From a checkpoint of a small transformer trained on Wikipedia: tied embeddings.
Each number is 500 + 40 x the weight over its row's rms, rounded and kept within 0 to 999. Layers, rows and columns count from 0. Numbers have three digits each. The size before them is the row's rms in percent of the matrix's.

# layer 5 attention key, 512x512, rms 0.136, rows 409-451, columns 448-511
099:526398487504534543592436491462557491548446448490558465515559513536486467487460544460499522450521459544526520606477462514447464527560467484430475442497481567480515488487528474520452519505501518
096:555491500549595477530515507473443479468496448473459518562482545553499545558490489480524575523474568498498489533363498608530539550536492548423541510491534478465486483547508540481502480443457461
089:464525473460535518476472522526540572472443429533476594473474485481528547444338442614479447545503414500518457542435524517457486453544551428500487468539509466527467523448513494463476561517513475
094:525563497501506517476526488501478460508497531472454577490434499488477572516478392489464535487510524491492571455556560478472471481542550402546482444497492533468546471558491485549430488510530500
092:481526517605517503486514432466538509522500557471501484523464526506484486425512572502509530553516518516513508542452478463488541484522513488483567408544499471492579510553439538550506399584552498
096:446505493507501482502513482469483466495575434439423565500487464534433455500557535607499454525472485489501534442520527497439508566528457542567456467498475543525479501514569439417454532549564525
096:505507502550543480522599531435530516482490493509509440545481528525574542458511458483505515534448427514476477474482426499497470470518545458495466607494541465490547537507496526528510483513558412
094:561527471540493479421526495497567531478506523493531555432494503481490552493534523492512521472489486495512498553530501499522508499451560534514551457467516517497513513476478476520492497464481551
097:508510454442476562551480501515459480457457466542558510496570482451521507541516498558535488530472516502526481501469504425463450523474504514540479489498469514525510436519498471502574475526453484
090:446512542493517478479498515426528484504488509504521453516522502475498531554404503512467528466489567511543442466538459468479545473516549528498480455520489452453476444486533490509475489509490527
097:427512467554519455448487473449522568490470543510581490438469515490478482502508554432549408535411442577516553568484541509477545599495399519470472414533530532484541501544462508497528523449508548
096:451546491512476388527546484466497383487491522494507542537518586493514471504513499539477493532477499490522519475519568484502463488462493511469466492538513419463495543509407467469517514541515494
089:478506511478566472433495550426463451510552454492451453453543570463458515494471562502513456542465471466463521477489424499510458519546516556548537481490501481469525513500516428432507511522430518
093:494476481564571530492471502571480565466466511479474532500509528481534497449478458469517533524552486510536469498507507452462492517569523524501541515505450512485561414553550430505488458561517468
098:491497558477492504500506534458472573465427514504489450486480449506454507543457433512491475487479547594529527450557517505536426440477518450449516573534526549519500460473540496484499507479533521
088:482562451552539547460546399507455527473560521440523466459464450510472563504551478598580474589540496507467479468512576462483544506473440471419471500492480500462576456544517560537464478427473492
093:531417522492481492525511417514426495480554476521557503579495520471479485584553511452455499417504508443531492534533564448488541491495548490526568425473493551493497535514523412493521474487502429
093:545510461534497504578518487519572521453580494562538461485539452527495523498475517439440478506601527482536434440497471491470562456484537543563505540592419491528540506545540571580567466489503473
094:454502526465493433570495478466462550465478491481546426471517466495472461519523565543509490528511402523601532479507546490489464525468501466470430466544481425529520490494448452465520515470446522
092:454508525487508575496595582517598503564514499554523474507500585467527582527480528442590493470514472493482516482543540529489486502470478476534516528558498460492525550523480565493417483510506478
096:471430602504449402435503476521509491462518528501498520457511556507592571487532550445498456459559538520413521491504520457470583511490499516465486465505512524516446513506485501537527465461525530
090:463469475559474536529417458551460494516554543514524463470557512470483496494537518525531513521477491493524501454537471463466571473457549499463407501506488492475440491499484457461527458469482472
100:449545486525469574511550498504468504512410494548506554549473534532439540505419492405579487528461485507512462436528457527584541501520595554511492536456550488468539572529576484524477514496477513
099:493469538452521539482577514526491502466479523499525426472470484461503444447491451468456527528566517521525460528539472509542507492524602501475526523411592609548542500533560552581535497506500494
097:559523437498487465490456531485522573441437463540544467481581414488502527463484488487458515556446457482520549475517552415469558453483503546454437479493490467479550519492541486519366484478431515
090:547549540503491479501480432549528437493484485440471487563440484471450499501562604411576522491442536519463442463441459509550544537546525481551453509467422627470518495553483517505557462504512519
095:436438588391522412493459600552568496484530574429509428470501473454436442511463535448473492445465455446562497522489520480520557479521509503487539543550474491562525446418474478574464552522458635
099:499471431561400570498482459592518545555533546512436512508493530498540494459517469507549541554487455459507504518519448500514519508568481498533405438494448530494525484566509515511540544543517514
094:461496539500546533421487545457500472558468519505529498429452445497529542445366466515502398451421477467529528474540502566496521496502435497553466406528536511553454546583404541521507530527471556
093:391507472490457488460502431468543467547472500559561518461536492486489506518447467533456542473456499529515509513475535479542541512473576543518485528561539525454524530458540539500508521545490511
093:521495549452551493479507508528466481567568508526442559510487534536433520494476477507552551548573427536544582456455582558521447530462484436430524516504475500497475512533483427444512519496438431
091:543539518514491391533470447552475496511547566481515464576541577521543552503514534465482529582509520526474428530481503459445529555530451488512521504458497546480509483385531540584482489554517478
098:429527456471501507543475446517543552482548465513541511529509506438488538510420570549441527496492502504580491533538494480419448547483447503494475499470516500479536505549414494557493450459452489
093:496415517502455564503392503485518493543421536520480470545453474473501433531506491524605448512531575495479473482461450519506495426529503499524529499474502533589510501538561428489497463528435509
095:512546537479429421441505509538577469460536435495475472420488501512558555473510513518461449554500481526493502495511518495477614480411486491452522488532416522486525552455501439527590419480560484
091:451453526500518482511554475469504537539491510526428466433542466469535480452459544544533553495467489521496404496515572461491457504525459594477492469526477563507468495474449485506491497542464508
093:453478486479518410486461501538514498542541455493517477543484513528486451470448440490478541519502558532483497475484497454540492515585478559558504523519493528521493482418492492458429506514483550
099:557488480553544496531450436437521509587515499458501423514510547510515518568493445498551541526455511488434475522506452532525572548460445482507526481494504515511489566525513457464468544509573458
084:506471492510507514461504538433426520521521478530481501490488456480510508500520469464485426492480541505522468486503499562445467524542529519547526474474529495491543505550546487478494457509518490
105:499500471456480481520463552505490473458446544532497462493479458489543502484562479520488475502503528491567471469473432424529531416525471509494488506499509536477495468411479558505580576532499496
084:488513553447553449450511552507568443507499471493485463510521476499475473492469564531517457450433485502513467533559502530439471487497531486422484479543464526505541462535435390479509554499496483
097:499485500466581522514522475498595499469472555489564514518522459482500520464477523533453468473407543556476468490535515436497521512508487478530478484400490390483473540526418510491468476504561474
093:545529540481544531494538527545535417470521444521533490488488455483497452464563431564471535487492458488483532477487485501499567565471483542403513539513507505476470515486490507467437444452520375
# layer 5 attention query, 512x512, rms 0.141, rows 410-452, columns 448-511
097:534578495474483488490524508544414475509492450484478592573533482543453563445526527507545492463530511473531544492429490464475554473470406492484547531428568472482576482515591485470518473547458456
095:457539497434505535400451516461513533484577455556496505443460436461523501425368517472473424481503430481504463540517557511496484416608527550548523480491500597493490471533465506474554469452509517
092:589445494457450521489522480482511500499535461530511542543427478544481459506472439541468512521518525533429514476477492502466510512589481489550506452503470475444545566453534460534552470524494546
092:490429478482548468517538592492538593517462490469562526445472501474564440415493498522486571510549464497543507552492518509486528495460477457515463494567412522525488514507396502543433487514503430
097:568475512475496535549519528477543493518519466495496534487467517500473511479484519547428448537517498508534455431536520499475500548473417416549446576491522509527483532525507430507437473521525516
090:461513506529443451538532516529598397484473598487621521481467524568523470474463447485462579488531462507454521494496561479553492490555565473586528540554482473490536444497511507485495543473554438
091:514472470557510547494479498486518492555475523501509472459496493440521543459546526525487541507465457550468565520502492489515573577478511584567537521481441465483501411526471490482495503412489524
092:536547468500456503483410485493537493445566500524414448452474470534495444521459429484503478457519528502523460501472467485475456475561531519477506526482494473493574513535493575510571455546496460
092:476492487517504514475507525478491522481519482455455455518567519492537501518460541468486454449550529514550493493564506464476472547472551549448434500478400512511542468497529593425502492463603514
097:555520559474536472516490465494541607601519532508453498496554575479458433447581455433481457540455434503465496506453463449501528516588477493471481494505540481513493567517450550532490530470499511
089:526506445561483476488531514464486518492445490541478500543532484451442451517557493497505433486514540522534487570524486455546528515460500523462571560543566460530530514421432474479521432467510499
093:480552596481560455482500557518415541405465524459406460468531509422487470475518490569585484522526495502427469531562489452508512485547571517516512496525507506512504398514512429464513529452468483
091:493432462512530502480513542527491533481494456407455518448495512404523461469472416554426550540590443541551508428510508570532453507527542529547469543452483452505500523540545494574450481495466491
091:518446512501493505459493532521463520490574516445542512516489507479455559559504572511514514528526554549545540502491526506567478510455524413569552525433455534556439537403481515561503488486558506
087:467480554526552518516573499491459528471556489477477469479459474574436492430554529500478510500532556562454440508568478447417513506441508480540470576510506510564467439488441517529473456456542474
092:483477456520436493483555439449541478520520466481471602493483487425559461508479558501507517419480488469529485492458559552506473479478511477516552444503521500537474538487493523525522413473466497
090:517508440548482495481468464558493493492548474520540551428553529490470452505400506537483570511557528536564509445487428504516502479524498564506471517497473485547477462512507535494575498494503392
091:455436515427426476466514507506533553491432522479501490512525461447510490466557577517567488529465454520548534458498493544510523514467541502487420524517585508470482498587419518497466486532442566
090:477576532526548467594519501454617515507542518473526510487519492455465506497588476512639504482479528459501504444501533514506447415507469517475543439503448477451520496443522522465449541503520445
095:518567576508528505502535454459481446562478476514452535488528525435510528491485484506532530553545472577488518544526477430454451530512468520450511473518507514537396512436429449547493543439522514
094:450493558543535481457513485506497477536515540515509515453560538480391491481497448473472429534535456459537488558521508483466456486472462473513530536467493462520466593456481533496573477488483412
087:553504532536509543513486541459563504455509474433459544462491517527454501493483500488518432543474494439517453436473551507568398521571491523493494494523578549480480546500563555481508534496535518
095:541443521537503551559487497493544474434513519490539508490473420456457502497483499493531531470513457518492471528590553536532439526583476474478556441495480440450518519504439578525506539473522393
092:477533523532527470518478468431535494495458557547503489453521471490546507472450443472560541466506483497460479521473520446545456429492575512519510495483476572443533467415526468550505478493542494
091:450543509548515509524482515525519412494512483415510488458449510541428393489554498449549544477485477460494492514478443497565467568489516543472503500407514465452564583460529469480514477594497488
095:461535469484541443436488536484636506509525490475496447520497460545494507495525510480456500642524501451543476464452452528443447535612504487466497560552458523550512520549472469570547556452446499
094:507471507458495503509487464556553518532513477562400457506513505527544589459515444465521482486468456428568484531466479460504503478510438535496426494556472530475500538451491540491541510475432430
091:491477513557489474464530519472460472570477541450453478460518517474555508415421525507512428439495480541530540486531561524530535512512501525522493494461454565493508505490487603441492440521502512
097:479445502515464507468540472485578534563502506609456472468538554451551450480509435551461442558547430500496410487417443458567582535510509541545519457499534511500478485476495550551564483468492540
091:526495462457426513493536454503486560547512504542428512504506472486487547499539435534551506555598500540507499492528577464501515473541511467506535493492536508507521447496505531502527461535448459
093:529439531573448474467485470526462502487484481520512465527473515450538520558548432483488504469444526526493470547529501542491433496539464495535539469487487493499499578480449484576529522478451472
088:439525539454487455440565530535556500544551449461579517507522533498472493505529524496421458427461496555527513494601444495411524609525475506490562498490506500555472488507465488525474516526489467
091:447494462494451491480493484503530518523506545523553493559451498525470463428520498576554496459508524511507421469534481516505507438536574551541535430513442538505501490517485470502520469497446460
096:514562488504439411464485517574552494557473549515502583518504458505559490500519473410533474461426456520439464507566443479536500535455554568528489555526535586479523483507485445563517467506443569
091:542480533489462518559490546465467508538522450489379549407531544480547466441451517586513475516426473524552464460495558493515419441505526496488537415545529543455490468500417525540480496473457549
092:490444476494428490513495505485463501537478503535506481480458565442511490512469440525476541512480505566498524444470489545555518403573428485575593505505481470523466518498513491511510547510495552
093:575490472549458506566485515458440456523541539494493505466510488508487550549467445477512475506476469472504492464441505457466495527495495453461552463486484498494502482502527527522477521494528531
090:479521481525530462497466514506543496465457501551509525511498459453556535462538519520471423463494461523501433569399447523526541511503528542565567413435505539548558485498510491519474425531539521
107:499445450476516562547464496548521470476444485538499446412477521521502461448530524580457432487488521560578471516501438505506515588457459426575518462425522442521572497527509494451529539485542506
087:501471466488563521524575456457529434491530453470429534488467515475431509494500479526525488499480528424522339501551511584486459510537507559426530547505491488525451448502517452471553513466469484
102:449473450541487469494489466580398489519483458553485493544479480453484526449458517488460551472450452463468498488551545488460497485477449469479607477484500494528527461479490479500571401421525496
098:544466520512507479520515523510484487464521465549539500474504536437537517487517502476459525496487466505499538510479418526519547506586518451514452508555477563511600478479518537470436475499485547
104:515529485453551536582551457582549484553544412560490542467541553445545439480458499526552501522497479526521509458537493523497521519533466408528437511569475515517527525467490535541360524481531447
# layer 5 attention value, 512x512, rms 0.142, rows 384-447, columns 448-511
093:536526456509561490513562502506527488509493491561552446419500451496464519473520485424562477534510498471416489528572436628453472577492482494503506532468473558554444529510577467442548502510565540
090:544537550407530513500560523530437517523475530544518576514500556544526522574470483422481512504542472413595470533478469501357441498506411379523433538459509459499514510552495509513453451494559492
095:606447486473488493512513506557487515501507573498431502486472470522523524546492521423507507446433555461445490492528505568457494464485447512447454485519473519475521475531472475547462526477517492
093:485494489495482456539616464546484536462466478550555511517465519509549510517552516501483584501508488474522475510514507429478571501464530407482514488561453482512474518524496477401499513472422554
093:436607553486515505519516466521491516529485591511587478564558500537503570526495535435504506579511523512530559491489571597535529537506454523514525523487493489526472544516447469531500541463488527
094:512585493484486476476470509379522450421524453459581406456487548542481547446525479609471494495526509460488514551497567545463590490550472465534473531426476498456496495477508459526525541469456496
089:462513465513433451462514524465459505525498549533438537505454504470476522447482461487478466492546508547478516544506455539621469432486542497490519494442526508583450444489493434459518486479475499
092:507516539491451561448486476421461518472518547489523413518483485512567499517520569541508565453463545568568533490501539561477499490509510529518490531456546405458514466457551493543578509529444567
091:464454497496520451496524542479530504566487561419457495556517497488530492493525545450484504518478449479502540555504569522462457452484525528469499564534485450538520558440514518501498444511503491
096:466508425502519542501497516514531413551483485481536552558516514520516514514447514415500439543552481486503503454553543455501392467551475523510443428520527549530519529499460521474523506549471459
096:501544512427548538496495484489485583430448489491461604472492470499406495559479523517443521479470554489501462487468552467499588560475378538496471486526537471511482570487500418477439419485540551
096:529466534459530503465538556482478475539511435531443502481503458474514451499492537530423503496474563510518479519486541515524604539470361555550554440503460527564566543510500487460482510519532498
094:552496553535527484464467523501519553510495519472543545451538524472469487508505563475470460510492491477450522545514547409492468456516539535554441499480511525615452507513532515447522480469481532
093:541516466567469516555503495453508530479502552527533444595489492482490599578567412487546460514501483492472532478486552439481438441532513591559553468521492528505498580568514487481486489545438474
094:500555507523461538511527517469500558535484460499527576496489520514478513496404509470508483477520490463507498499503464556520446578516557433491451576423548459575509476500482559489455489498457522
096:561483462446502519485526443436592518507494513567456470505514493534496530463503503529452585533487505466471568461442527485404436496518474533502474439419473566446521511594505534529453462530459432
092:499553486499458497535559460511522514489453522427532563466540500469449450539511564468501541471534489520527477474468487569467533485457459491546540457491468512450396446482488495484570506520514453
095:499512575471498386552431452500509526464518528473529431528484529505506498428533525513472513483489511543461418525505475515436474616549571470478477622431399491468454501509452528489516507488494502
089:621535516593477489485586511522579496449459486500482423488505529534453505505541542520500435464507568513428568529482523530532537477467543500470499526512506504484468468513456497494486485515479434
095:612596496501496517517458517495489481446449475479531459590542561544456525515511446491523554473578611569524482524490446441528461523520543437530518540497543516579617414438540504523463513435506501
090:530501474533583524528556530533551543463534477509472473370569450534532470448470447568445536502629540469457552470448506487472524494411502542475474511482497500541517569539517502523498512509527453
094:488487440477529529564505450503549554462536531556514511470429475461475514529548548501481455540517450426519432423551574497544521543496449542489512455490508432498494537480498503460450450494485384
091:415479461534406437546540487517541467504508539487549493418459478480538457492557468574478558515576504477442505500503483504464533511485423454474489488534517520479563526574523511403448390502571610
091:484498486455484456537464479535507462543505478593466514512499617480510495577475522509448504496481568575505441495509419535480501493415527493483489507464517548496444484462431485562450487513535440
098:487423472537522576535560517529532416491452473553488437549450456456513468477521460567490542409475535527556537499480522418495471508442480495523545520519518536531533556461489509504528455488525430
089:493503477412529496530544512487530538552526477493507467533533463508545451508489540539500482474479575523486506478509584529523504537540501455498569533421441591496527529499520449525463470510517556
090:507461400503509465470439490548525538515466477468404439449546427500488511462452553470545461480533426475485481453544442558505502517582526539511550518469525515524535545458460527482532552551535498
088:526498469483502570511495564524420459487503556489467540483494543515493515542435564469502535502467534493489504479464501545436508467469502536510475486516464501499494485530471526473464498506499502
092:513450481490493560495525484506474505426520518518536487475574456426543530470507449546493490481485526504530443506501560469475467488542488484482593445487439577478546490494507507528483539446419544
090:545498548519496467515463493500561471480487463490454539579447497507547505449458580435534505496556486494516534496461407449537471513593494539575571519499586498487520478517525527496414509418509446
095:494558417536481544454531528563479529516493574515512568506507487471552520472500459506555553539470562525493564563494472491495496514541398463459531418580419510520500576451493505509503516491497550
089:530489534499481500587504558428559450538430479452482518461533479479490545416501511478476480499522494494508482472446485511545417514479482559466439493461550471456506551473499477490448479503535498
085:499496568509471548464425516602557442409568496534526417531525400510536476525511428506495523432519501520444528499589487551529550466544559535508510499498481536564532481508518572448402535555497493
089:526444556507545527586519440480462509593487426474540580505482530487552543541526450490551527513448440501521531547513434509486548524519463512531481432553528503521605582473468438469563536502439454
089:496500501581578512451430474423459464505514506452521518562480451463502460565419468564540485464455509533554465544482468512567524555492519465560571492469526482534499522536482546465545472554490550
091:454540516461490471423470502497543405437472511446446544485467530600485458443521470530470580407498518522416533497444520510492480470446545505521502482553494505603450556538538559506431497563471453
092:604486471541558502490493502514444496534460563534483504478470499478485450492413468467620522458452507525550507425524510485463489430404499478490497502490531486539569460488489490552539567485495516
095:558483449492489498502482507407487509519513433474515444448526472505466528508471525521473528537470477566475431464480481542500527488501503443523514456463486497534483490503519512506510502580487411
094:549502524541483518484567495518474517507498497473477486505507454439544574461483541532489523493512500452492511547511422522554509539490487496491479463453499469497570579462500484448591544485431519
088:475461458582512475415515525525461388492441424563535473518519460496540520528545489467492451443455513513441553533420563526489528471526461468514534542448553418463501564504590489494506504503483476
098:561477522539453517458477450524538470561484510503442549478512408489482554539564546540520541489491575488513464507513491545494491555516460593524465529539500494480477539486576446472510522482547569
087:470437468496540462526496547482454503573450452490565563444596487480573477512539525540525528516460504390475497540450501510523567538448476456536520492521523518523502415455467466508482499446571474
089:480490450525471540446513512475497470535504532531504475501521530491525488489531510452527448533557560453505497499515569430513532470463510513526514571513503428468503497580504421479542486514545460
088:549532486517430533492532425508500516448460523515506436626476485515467510482478473466482532552548493486468456484458517525550537470523480442479478515499554521472505441477481506562549477539493491
092:531494502484491468513491509533534504516523412483508422569459475568424540528494475543478496548549519451540435495493483449453506532514468476532494406471391528534554523503483519535516518461502444
088:451486439428526555472493485487545483513524536552571494503492521522506413534479472538458531527495495454539524511508505546469415531522477490507457505474459469513569563487526488508536529484504534
097:505544464525515471341580450574480467457460529523440489425514555538460545482457543532459499509512482468469515576516491470538482518480500462417568453466536520544525501515479485491525487511458508
093:481474479567486471510506545481417516510551470432514536578442511486590510473446503439509576526549494513431470507493463438446456503514514469484484548444472521507506479534500544573561488522539411
086:583459580481517511534541539523499506467517516485530566493462543519491512489486407553493569556478505546496581456489460545518504531533496517527499576513550533517486531515565422519523476424489473
094:482512512527486466509520484498508495513518523479496410470493510554518544469461511558581530496480552468466505469533485465485442413409534498507563582554474566560473464434564508448537502521604487
097:598475486405501471489514500500514442501524469480464563517530469507528563456560564526474626505488457549536482511415510509433493531491514420480555524542513550492526516497424432429509518558488541
094:516520457469513535381540508450500511506505513557490503522484582554353517560494483477464456556482466586469394504520535533537568560479488469530462475490504464550474536509486495462433462538415469
083:505496540449459509489518494519415450528502456500588490522496481485474533516480580543438559466546532483504496409508499501581512531505498512512534544606572502444535484554451539479515467530501547
090:509527504509560496508557548448533510483520571510583552446489458483458500504510499472451483510497465464487504517577610501508497553540495531526474499569504511442541614473542555506482512505489505
095:483490529482502406573520466483509514475542560414547518506521533542482584517512544467509519515514514550461495500500527447475489560484469510466487540521527519510521475557471467499430483514406511
095:502532482481437507443479505542508517543527558495522572466560500563487424496481413481539513442504517516499486482562522496590455549481475416561541445499535518558447485442519571441532528502495496
093:516548587546498500479455472529490553497474470511440471458503535531439499469504477505435455492462481499601497439554461468507525484456447530501421484469514524595532543529458524483569488522478515
092:533551472559487525562555577523495435543492518448499595464532491531510564474480480490517517545498470588528503479455515515469488500517513467523512433535486502486536561504490546516520502468490495
088:492484500461518516574553471468445428540506544498495522600519548482479471479457484502537493494530575511547527507549443433530503498483550494490529532424549452550495477510493505467462491465532527
093:528497539433498498488484538472491532551472526463533479484468494535528517536513433482530512489561508580467547519455494512475480500510477567507437471568503484446441558518566487471482475474476467
092:416506496567524491524461586430493476525499486529547522492552441459492493612438518546491505447482469448520419443463519497459517508513444487523518422450537523533553479510447543579494540512441565
094:516448496517492511503499532523537551554478428440445544458466520512484539521511539522522525520503482433499529452500459523515486506540501536514444525526500531515564533505474488485469454425498516
091:466491518543499549533508510529509485473492456496434469536574474513423461423502432543501568601536570508536556541480462546538510513474495459477557497565527487515399442506494450516496477462434510
098:446627390506467551480507538459499519505515499490480443500475495482468507548462463413440493454474480534463457504458487574491537513434476471513512375517514571484520511528503495562429530484515456
# layer 5 attention output (transposed), 512x512, rms 0.131, rows 384-447, columns 448-511
083:511495571522444480499459497603509379526496496445438534667526528533490508577504495561532492475456476554530503487432535361562522522482497483480455465471523506481535503479469476506491523562456504
083:512509430630538499555441493500541526478488453474514483511473497455563550414569504564502495449516517557488500426554514520548469495521517575452549505514451518538469475461512466513544482461494533
082:466518521505461517510547525455568440493535451510583492457527435470485460423534546600507476485589495573556506521486515502520535559570547486500515521497514499528427495488515513479549535536521486
084:464524523528528501488401514481556443479537484455494557445492516531413479508553463561425471433553507591463460494528497506508544487530533518499467503454528506451505507482517533537474467474524463
081:541376455466477473499511536493549492480576461529468459437424572500465479548449532580528556487461527506459465467564429468579502430532564432506508435554524506550541442420495544446475509537517513
082:497478503458494514468508430541487523509512488530480520510509400507505429557521475416491517464417441522469480445508477496482456593483518530488454489586450514533558516529519464464506527431531465
085:566463572456533498502470557538540538443531493502563530517549550529523479523472543466531579474527512470462507470487485468432523509535482503487532537511524491478510563502491519488448542516511514
088:460527520546443474533504545493527535529487427500549501498502497508457473504536434442527472530582459486482487524526450443507464495467482545494516509526475516492447471526468479449452518519569485
086:500475584490509498515419432528525520460476456564558460428525545505511550479454484517595468501524492493513513419564404454534537506522472505544458541418448548434427431558477527524469568476513539
089:521403557535498481511520490470497553485526506519488458408472462472479484490540480559480504391481526497558486563480449524476603541503538470536575529529467456499444478507547466501472496478459508
087:498474492510460506542546456510557399523517483564588397478490475495548468428467507533551450506495436540528464486543483554498512425538522522497500492474538535488542458512480549495585567525447449
083:463547403517480508580521464533507545498542545542491518492455503476508502555519495537518496518510447482485562517499518502472466493547539451520477545475530491498481496468456528494534520495509518
085:405522494497543502536491434475465465510444480489469522504470509458531471450422497497516541455447479462535529463524488544470482653441525513475494537471445512477530465458458543476513564556550506
085:466509525455492502481500487548471508498446449467535478460532487490544380444440549555486543519504507496531482541516517503504553511521541470437450583463462491520508416477535503503499527548490514
086:513503482471519459486465487507446401454515509447464463517482514491500464438559543515536480508569459458500497565479507440502563474513518577515549429507461520453463456439547525494531506491587453
083:437489547518452456510528572500493496489527501480500530519528486499484481511465523498600513511543472560540494551539537568534620479514598493524537514554549488538445425446451479503533548443524590
085:480509483492537579552484548430485543423509526543440450507485484501546523403544498498530426463415506520493504529536487376499422494479500533401517492540544557512567515539564495524474513417490512
083:484432468471534557462485555509515466491505508487536548504550471566467486509503486497539521509537489435511587478550564592530521404447488525547515472570488507526507547495606442519449478503438449
084:483470451494496498550459470474428490538549483507542507538508474438499500528442477474474525529503504533500364501530469488508486528486439535572513484514445529480523490442566433526499524508500492
086:450449502503502487491510493504481516534531508529586519519466487468478454508507571469450467472454413503510531492538471559516550591466442573456489441499422502437391604495519439446502505531505518
084:480489515476470465477459484526471481519466519509467492618418455505508538500513509528541464493459484483504429567540491513479479442601474468523519494498544483508464489528495499550554463470472523
085:486504485519418487395529484532506489534493493499454499471570540494551508482398514507480528537484477513536566552485525492477474485570530518483492476464573502499492404491465482483548519509524572
084:529444502493486571497492516502476480502494464446471497511499571576520542580438516413464497521448563515524512518484451458512521477463531534535482525482497497550446457464427497542500606502503458
080:514430528494488549487471506487481521491476514510465463492492457533477505445556471543610520531507464410483507473508539455599475502533537530548511508485480455463571454530572458472520506476443574
085:503546498430496419512445500508470489553534426447491561463545534542502506496505509512475469558399455438500521512515498499512536497601543442490463440517499411478493415555467477506507551478435581
079:485431479615451483446478482487469511458453493520506488467439523536467547517520492417457550499653415510599503514482452489522515478503457539483427433554485531531523495589547513487548500474602505
082:491539554435474555553603473453497531471505527482539471490511530518522535548531486535489504573489552503527477522528566493477499485465467530497470401556525475525502433555455494533525540463472486
081:514518512491473435519515445467565523522448471537517529493484519458446504513535497498496490426564490492451465541585485486554533529509454455533511521543510480471482467441480518515490556523404477
084:548506585519491392478524448515503487541453509495464535525502518563486425488485497489450501518525399566499511457462469541556507503481550469528462505477513435514488466530464489465507467514548480
083:471491440504538477495514484499435428443480552453481535482438551466489560530563473612467462481490552454523490514453547480453431533492506434438425464496462543546474537491456529577535473527536501
081:506492522526573503520528501418506504537546486503509451439480459513502400515600492503502466461536451537483407482515466585524510560420512548501500523506527492465511497517442506497450463486521455
082:484470466493550499493501463612445534465525548532540484487490505454537466590440511472534517485541558542510574484604499505488556432505557493568470496464451550518500447493515559529500487526475485
079:543518455578530497497481497495433526538453470530516539468456539477504525503496512488449496528472551456593529509464554475519484528504454447505422509509485507461473531517454410490543439503532510
082:518511534456469452412512519464509496426482598535483536499513463565450564545515530507485553544520504527421517453483526491545512446421538490512477486446451462525439493489533503475454494475628529
081:542478488461442551577479475579571448459484472470584552524510576421469508485498539527481522557546470446455553471487517497466551526550476496535507506567509548474553567507533514533445479485455543
079:505487494467500526561507538482470534582541478507545481452532495406509551543461560492494429513503478482572510514522500480507466569506460467465529517446475500480511477443396484535534471441546526
080:464480533481491567489493532508542492495552432480517460463591551463468558469548498523470457555539419559542552517503514530563505527505432517488489467521476506473394503478553547443480472502560469
086:501479491472503468469580472516508535465484526519490573552571474496564493535519448518568472526449492444527565524518544471481444519517482532445528497551515459520551434437442503540539503467526499
081:509485519465473435512468421411583535477508464576496450490540489494528432529471462537558412475493431439477457451495514404408546445491481532463590510503445466552468461567591559565462459543473541
081:519486555451484494571478518468543649483540511426483490516521518536487473447525452559511535566478532488563502478529434472480511495514532527505444490556455555504571508491413453513550490494575503
083:462522500523514503478545549487470510409486510467560499538483544494532435553485475480465531486459486514507512503486480438508534475505537489483432488516499483526501592498511536538479461505506461
083:451596518510411493472520481420530485458513533516473423557368516504461505446516492510476474479519560548537442512508519454484433394570530552465485561462518483480530480515554511490465465485477567
081:512527491400487477438423492534490580471493580477476500523441527474428427536456481596390523487416449561477486510565440492437514545470463494488483486503507542555487429435455522517420502464476505
086:503518496458489426413436558483531506513539447516499511396525512444485482465518512547553479500467434480546537517522450492428511500553535564509512459516539507480501520552532454475494510549462504
080:497485488476529489504498520461549507473477453504535578509475545485560472438455546484569524457478491508419468553498531510528539450516557525483484474576572515503477454497551465425537451452468533
083:510505505565464424471519494491457479469451552413438529472520477515516545479480482493544499501413448514465470420513514500452530474488512552498558509481564459508456470544479478476518482485517485
090:467456531517467529521436508453488493532540486501523499492537440496490541537530462464543490516516545566530485426458467559488505489540535557580519529561532482492524510468532524523483466549488509
085:489505439485502505495477528492501516536523581527451464461549499488471551562523507522484511528463547518523591520401517466506543475446447566468488488503448485510525522501504461435450545468499507
080:415517435542448487504450481531478461548464498509495496503510453522542529496512547505460511495483557457545479512455524417562439497485477490437519490541486453521507518519455516470485564483547544
084:553475554475500524532455523550518480499536437549552504552522464492431494513511447492441515490507399566503474528535486556453529553529502479496462422467592471441482476577451490501503505523392490
086:485529543593461493438516457515450475541508568538562439479451499480560498528482485457543413458516565548425496476585487508558466498509513590534499504486479457498499528486574519554476479498526487
083:479510550505436503556443533517523475518523466439541474487536435413517435431505527488563549507517493456557459479522464468517492463485543477529517548476494495446507511526512490592610518508567503
080:518538465535574487518516478518541493489501490494483518498569472515571461516476440502542511515507538507521524615488482554450530474514501539448478493433469477528497497452515511488526503429468458
086:496472520464428516477485469530437538481465434520398483485567611473512514492486551496495493501564503572504510482531469487462539452458523497383512494524527468485438461492425461503491507483518440
085:494501492480529528504506520546449503478498491577510519498430549537525428420529457493476500493457579490470494460550549583580514482524496509484461499489499566522449528501462507537549489466538512
083:515478498494549461502475452488466505555483497476516465501433500454471571483506566533491527536447485452493554554471481460429469513546466554450475480459497520441484524500498481608485516494466457
084:548474529462466529483489505396524461520524531509577517557526467467556456488429536478544562480470484475423498533447512528509532544599452470533559455539460493483424498497569543500511548446513536
086:470430511450476470433485471412503622469497526553535503580521509496527468498517471521493500495479500497534525506513507504524574495490526485492553502512527491509474446532488512565533460497529532
081:493544488507475513514488514571429524483510470506455487437478510562496557550522539516469508444484456504437506506498574576508477506513538480523469464526479493442511528469570494521447521555479500
084:472463502527491529514475574545530468458501449493487526533527443481520487487538520512509535497524522436496525506505483505461437491521506515473501523447460507548524485433533450507535476536566524
082:554487472466489566480533405480540425453492538467443423478451577508498529444549487538527466569515513480540509635466447488500493468543588480483461548501511518524555507483547471411503467452528469
084:480504473499516504493468493481510468465497542609510495568538565477510477459511502538480474475537496515538430504480553498465539500465480460498553553477448512476513450513552515499541565582544559
085:499491470468531448529529511465504422520482533476557555502521517549503573562503507460501451434470463495467523519491539468532513555520470568551473455471485515517563511471541565486493494528564472
083:501436587491488497499545455436544553495532486536519530528551454502526509520532535536468517472467538509581515523529495474468499505527502499520499539478496450482532481481468475473509455546517556